From a checkpoint of a small transformer trained on Wikipedia: RMSNorm before each block, 137M tokens.
Each number is 128 + 32 x the weight over its row's rms, rounded and kept within 0 to 255. Layers, rows and columns count from 0. Numbers have three digits each. The size before them is the row's rms in percent of the matrix's.

# layer 2 MLP up, 256x128, rms 0.103, rows 30-46, columns 0-127
110:144094162162080141143086067151185134132102083136159140148096059062158197147136081182104095158075142096152139114129094138115147182128156147142123182149098088115118151145099094102144086116086164118160144099090119115164146112127090027138086111094143109115116113164089121141087147125125115037175167146135145160135165123097103128166133099073127154090132198136145117133160122150151100089143
119:161125099131102104104121075075098046094174145104114181157165147124117114168104125089113124127193116063118142109153173105155131129079068109134120116115143118099163117129147149197084119125157122120208043101152125123134091111119099090167163161120140164198149089117152099138139071114108104115146118137125124099153093136055064099121065111159180140133121123161113096148126106166134074081129
096:117128120097167161124108149169171149112142116167156107126147109130134134133047129136084147112086117086164164150133180084097126172142184065168100147124198177172132136116097113159123143088115088116121150081165086102118170149124129136130059111118145170129162119083080106182184136134192146144163119060138112118162115110117149114091072146199165078127141171101170152097159170122095076116157
114:150144125147118129105125129147144108136164142158138118088053154206120101088155116115073056131164123065111130102128164131107161138178100114166112102212106144219112109120134157102151159131147097109069164060147162114102149175172164107114136087094144140153104129140119125067102103158139141141173113159120075129142118097124173143144144169117085102151071119131098108165142102061145107209124
109:124135181134083121153084128076075145108186131177089134121081142157137072164096140124122166167133141101087140114124116124140136118147186137152172110122080114183085184119134156171116166186179151111111167129134077144207103135129118121160140179155126144083136142160140156156115130179097093187113107200116116156130129105154072230159128162135106130168071171107124177119134147150105140142100
088:108118138097173116137118138093143135153124100127122133166128132185099173102113109107125146057173108139081141121075153131108123064077110121107114127103158086109154124141198150158140088121116120074145113064120110092136125189132131129146108122145134176128181143092155177104130144115039181027121094131107172168125188148098125090144163138199159169103161150169140111126077077172168143121115
117:147152143116095089083144132158134204180139122158117099090142172138098059069159200156111150139179104058142143095130151176155100140154081120143094062173089095123130146156129077167067166137131078122101095098089096108133114123161177160098126123145154111122143145093112132130144115151149107135093096115107137141108132127247169099135185089183116154118088142089132162113110113129148121155148
107:140112212161126141149136097169144143162129095117154096129120173195134116107133196145162152093129164130154099118178179083134109113120144104176158117117115144163120158135149156104185127124124171142082137124175119209147168153100108061147097110093163143139142139201121105107128197166099161171150120081150075078117115173085110160152072169117137154147137185122104132093121120080182095169143
107:102115109100126042145124140155127106169173119127138148072159128144070206170120130081144160095120125150103120160149198124086120150079099114106123209138152111094102131144145093076143119115128131139126104146159111122133129189104121161145143134106141161099140133145176115077101140058152139106102108168137111166125087123133136087099143125145051151169219142107099183182057121153175169135096
112:132091121130138184105127113101170111090086088069107125054163146148162137123153096092133101147082136120122098145133106147147130167185124137135062093134154157138154071112203091171121156155113156152135128115100125122097119131109153159119128102162099129125086196142155151135148171167110106069115248090101137160163161130117118188149108115146111132120090178146064095166179105191125110105093
084:133158141183153157135169130121087049098146111082094127091098199151101109123123139105192125161117186172119115152154169180099115148123136130149143183112094119109128083127140095086096106125144149162117088147052121141106103130101147151106203121108116133139127121076219099141110144178125170103124178112116094158132153128082134129051129166109110128099108199170092068120142135163140139119069
063:135078152110119135154136128134160166156151127143126126081134084221108112148113188192086146155166115120166105070134162121135177176136080120136148114112166165129092167135096167118131132159175086122129112116181063124122125118159136158137141137139156088094160082135111135084130135152167087128077182153153173175114168135123144173139119080127118106199142124104150244121170107144145098183156
089:138152110063099117127034118108083090137107068117123105114143092141159138137088103117114089093143130135118153143108139149131173153026136090106117138109152147156144138117129140091166134173173143072149162071086090133138118155178100122206124119163142104110144161108090129119135165140127096174166144083101156084183181102092144087056144133058151074086108142130107093132126127178107168122140
081:143107132158107133151095135093126077114150126089128139183109215127089113136171136075171134165106151173165097093150135120096059121167181074148117142114095075155120137183104107081177131122158110153076131084091122149147147129166119130160116158084149107098157129172186107132143126153121115134136112121138113058139164122120141052150151158108107151113136115140205174127128132072238106121155
103:122113080128109183098237154121127147164136082116119044144070139096125120114172126097141104106158123123111144107153087100138161086133105122128086111135100087117145166129105161101137127145106095117143115171100137184155088108104164078135123163122117134091145179084131164151124186182120132163123177198162097196157103152125101131129129135065132184137118135134031170087096140103077118130131
090:098151091136121150173148129138138123154142165158093204111049202168085092093109121088111116173124166136065151199159128153117110143115082188136121112083126106104128153122120102137105149108105097096135091099078167188057157116102126098100186115125122139123094063142119184177158138156158149102101097160127131171114145114113195145183150135151167097130163167149153106113097147137097185119100
103:132110141159149134141152184109130102123125075133155122107059093168144202129140126112088138106067094138144133117164088097143143133119143139099143126126157089097124093111097121182173122088213137146155148175117104170160104125146104210171148120132151104177108178094196080114127086207111090113163158164121158151136170137087096175124107171137104108099141113077114070143075134102098126075149
# layer 2 MLP down (transposed), 256x128, rms 0.103, rows 30-46, columns 0-127
104:122122136114095142153087087067166105162130115125087112107067109118109182164151097139066111193083169054134126104167130091087117108146194081138146122124099073055125139135125101142095145140098162059152130162087073143158125138134094107104137118147160135090114146130125118143146145083060130086101136146143119190129117120089114146155081140098091094087173170099115117112176183136188138115190
118:140101041144096143087135136066101099073079183078168128162166110127126086137129146092159084121127103115110133115154142128165159169134121047108115098150107095121129097150098141139150121110115103132158111113096100168129070051175125105132179162105145139156151065105165128122133036117134146109121130122157109099169115179143086176057146148174121121109153150127130124137110084162101117175048
099:099141141141159119157127137151156144158116174064137071116187150098140115134083169107096149158128114208132082181145141118097113095122131144148085131116225175139164157132116095106098109143069096108139149118114088165153145117034088090182151123139127126118201123135117134127127131143113107201120126118129106138148167128135056066080085104152102121137140199089130132114154104150098079128079
112:182163137127119102123095136144171144159083104094148084102099181151149149106168098138140118067082074148106134153151120143113163129124098102102131105172145095167132124110153159156132108118157118113143155080178160113126123103139144082141118151159127190168091134123125144139148108173102121073171104081121128107088127119070154129156076104117074106173140107160133089156123130118140123164255
118:136128088115120100161135107133159144079171134188108122139109146119177103175110114159119168150156163213125180173120089133142111137128157072147130130175144107157116147125093093145126171137112080177096076113108174167100130128162099119085121145128117115109086182152138170135143144103190109086061121152163152159158123057074116147186111125142209092116118159157145114109076119159196105070157
088:107092161130040107076173175187085172131100124143141122099180129151081189135084105162162168113093120127069173158123117134114120119185087104078101118112090084130135080114161165116154085087121134096099083095145110064115141138163137180107133079133119162192076085124127143140133137100104179088112105075120140144186132064149161148113173100131130172155119126103127157131138148153147161137093
117:101115160127151103110098125122068171142185102145137145152158132118106108177165155156137122119117137098099104136189149135115107152151075133172078163146144161114109137127138055189100130141143094215188122092118088086204119073224093084092140123151110089052121140111093074133144178128127109166099179154096136092163099128172121107108124150159123121125158161093147111117098133067133144125144
116:142128094174132141200117129129212068116153164107112009123121130101123126197143210138110139140158138149175114119127138073152102146099150126131109144136111179146092161110135113177171132109147133144081141134135141179128163144131133124110167135111126111089118114146090150156137200127134126246092095129151094130098086138123077080158126161114140128161176151099150118108133142166137106140069
105:149190109121128141119130199094136103141102193170137146155145160101123087066178069114113128113119158091106167135144154143125149118100149158174129159093185189162095133137073140141179154138131128067127145102110120085119085147143172053145117136143135099144160184093081185097108087148139113159122093099136168095163116168135118110136160164130193122150109108151143139172061107112099173117046
108:115094143200125105075176148214050085137128082107140141097112132105095142142142089159131124111138129146136187160132155143068130121165147192161127080095114119162131090134098153113060099150161137141163124118113148116104103058112136106142132125123122119118155149149137132131092121129126167112173105146126071118077109063168105145133173074083191137140085144125074128084145166158089155140220
079:118168045138152114156141154123132083135101096121080164208123127137115091118159132115102099134114139146087153147111127150168107151114130164141073122134210139204131155152152105139106098195130115114131154089113158142156115018131155137138122107130097126109115144149150112117141179132087123028133104165089068082114062159147139092147111156107162100095134154087129099128107156113074126111064
066:063132172134121097191146141083140117159112051130101165138122159109124166212074182092161131138175149120180103151172127140160165087145126133151127144133165125148119128119130076129139156119083110142125139115133176062136130094127149147161130228095115133140128173170140084093140145138176156100169134066124097173146122153157131176137111169118154154156175063109147074125119108176094079159133
086:195118193148106137140120097094199109113138129158080110107170063108092083155055155106092117126130110145137130112129119143141078067094158128104079126135206123086153157130127050100148108061093132095147128123158178159141161072140105174131092112163141148079108102162171077147099131182152116115126090099148150098091119157160094077113128131120130145149121118133118106132122076103162057121176
084:145165173140113065151121063138165130122103128150125150106145086159148142129067116119126171122153156079154101077138141153116132075151109153091162087153164111154102151070165112164150074151135185130175130154210116111158128088105144144106131121153076115159088148168072102146113105179120167186078094116133092132134136118144089135123056181067111127124158102129098171178136135144079111095057
099:149150155099131138161130159062089076127116113171115195127126119094156116082141059088094144143121186097123162170159124131117083170127139100106088146193143158127090161159094114117169145152149124097156135133118109102103154134116146189078139145119161134197112125178156068135074159162139124155109087127116165079127177064138204118154196132062109111116113092099185134131106150122125074101134
090:106108162120130131144100163177193142132168104152120114121127117115130140061141078074084133207078140170102173128133167121100146137103094126117149149168095113125089126151153119114141129157134114149136111189030115137071122089119127140097107092114134186175166121123186080151149116125148175028130160133114111155149113165151140123082091078136090111129143178140183122143095142103148152091208
104:152113146154121148127157185137153165140121072177164166072152122159124159107139058105116135079099144162112081119121127070139145114119100181143118173152188134121105102151129170164130184162158164137124054168120097103130114111084096178202112083127137146117130107134102138107161111168115142105193161168088135157120181137175107182094113182094119135164087140084123150119135131053134117062095
# layer 2 MLP gate, 256x128, rms 0.106, rows 31-47, columns 0-127
126:124166091113116140114130064106143123076161169134156133206158139128158121127161154124091155127181089088129169094133170131116181120088157129131085124129075117047128084144098121139134094107091085155148111176157129190112133083111116158122133133144148131147130051095083171135150095159103094148160173166169103169189095190116092099105125114162161166109074138107087126105104103058146066134139
096:111145104119109135118133116122080128114143153121115137175147162121183139079158145112090102096152110144069114089074147102172165130069117175148163148131082071124138178086159186118081103103094148125129088120116162182075086170100060084098106160182128073167133167110167118109135103176103099103126168137158121088077118085144111107145107167102114120058088152158121119067101114174189103123143
108:135144134107097029135134144208130187153121111150131134132132107125181121203149116162192179111135136102144159068123150120110103069201105146115137120152166136165122175125134088139085112166133109111141125138152077174101094120114057119139108138118083147153179129127120086131096125084161163170157050117163100092093091150096154129169076101136079141100115185133117128113169151128125130182155
114:131070089093178141121176163100158110049120115169110168086162089162135120161125144116192120168124085113168134114089119128100068154196169118199166147103154101118151117126121088113096149108186141134108129128164149158094130153175136114143075140191142137130137110116166141126178112124168122139057159143138101137176137094125126180135097145126108131102157122088163151136034154055182106137116
087:104157136126165183107151114037183068101140167166111119090101157132151123118212143079129081125126183148152118124106132218092153136067126132121082137103144143124119134141095144171132106137109121191131157125087123158135094119155186111157127178186149120069148149099156106128134147123109169094174111165108114135112199138124086156137151147176184131139094090145094077127094097146131090105078
116:128092153117148075106095146108099120094135142115113144121105127143167148124157122054188129134149167118109077131131168136162120142068140202191147134149100150070137104096144171131170096154131142125114163148135176133092143101165142177138123099122110124105086152118231113141209158160141176134169119089097119109064089204083159106136124172078152119147202125092152142125144118080137095144131
119:077081009095122092084107141060163125114147191125072123154136100090112147115124088120111145146205139092126154171112124146118102143107105169146069141148130131085116101110120139177092113145096109159115154152078114085127103144167153168116164140182093109085089148116103143167144123067182137120134103118109160165172105091137128083093155143118150077122111134080168181173125097151075133148140
109:148124150174053133129119061113153092079129074115160123154124158103114120149110103159156074127123123056126148131079108121126184102127130174101119142125106102093113121108154179109133123128105138108084174126142170151084150207103074122129212131074129111165069077155142139177106122109115144092156151129122145142121152129096106129175121177082087166131106217152111072111124148197122082106144
111:110122074082116152132098119074174041128075136132139128103171137130197159107120082092100095085137167157095110118101098147204176100126132096084113110122136101061137108142159160155143161172157101102148136090091113103135212142163129169130110132149177143199108149139128189190125151171092133142114141126126132131156134131100137096173076186164132082163171109136106103111099085152143093114139
081:067122101146094099113186112085105109176148153137148103138142138123079125157098139167152120123117157106143076157171101119035118102166125100052137141135125079139127095131137112140118154140129160163119113216140141140139156039131145110102188062123122132162065105161099163122155124177114127133123156150136144215128138161148094151145172180210137166110107094119080158113103106097102117123157
066:165142118149137160168142156159119126078117083060088141122148093104170200181158113093138145116134160162208108101142100068108141178110129156154072134140116131121196108163144121133150153082185087144093142129107109091075145153107150133105128192131152112116119075104094116074075115108122158133082186177161061193120129153116152153091114154113194114124132103119092124143151082140078110123135
087:134113117142146103153104094155148180150122163112113143139180147184171105136152151186152099083143090108152148108144171114136114087107135187156113146125154161074076175171159103181144037136060119100012114175143137134101116149134177164117155106096075115166151132114131112134154081132100153111086093099133106096128112126121116151173117107191190168134113092156148163143105135112163175163122
085:201125085117145186094064119142104116128124087130152129081107120150157149131160119085116172160100104159158101119105100133060096157167120132177148124172136085077102109135137118144182149120140071101144174097139158117165140165164130138118145112158100148148082168140103184094191104127131161081085155078172150154127073104089145152144098133167125050083161201138089132169099194115134144110112
100:104118131148142108152148116083035082103103069108096164135148173100170099073128101118139173095098165177095123106132161139155103129127156068121091074170143092147131121155138161116114145128080129155081113121093091091143140096117174143050190135162213132177113171148138101105059162145103202136097089119154165122069136142138172108133182119164083110101112142108150134117134111123118142141114
089:128105129139152158148170044118094162145114125131145141109153128143108158155149160156150089157151121105081122083068178105103072201171117132146121078126067094090131128115186091143074067098152128141051167166105131154121090110117169134105191138124176142138095052125079129124175132127125179149140153154140048147137171151174106158178135160137109119175112114170121138158135139104097109155144
104:079090054148154134134141143120151111165140083118120119139090131147109190131161149167111118109159198200157139139114120114145087114122101073140072151129120058121084075162092166098152116125114116161124140116101116153207101186137099134167156143113144133106083187113194091065116164161177160147130155082160144128113120165090115157127120092162070175141097103081122066170117090122136101125112
116:083102081120172124134107137133079069170117136094141103059085159102141103114089097103073095112145172118114165108114150150142097060110119158135103104169111056129112114145125134148142088108114129130116101152078104145155164101186119156179188129143086131201062127139094118163141133179091158164071105125137180117080166141087174119140160200164136163076121121157141143115139123123108198128157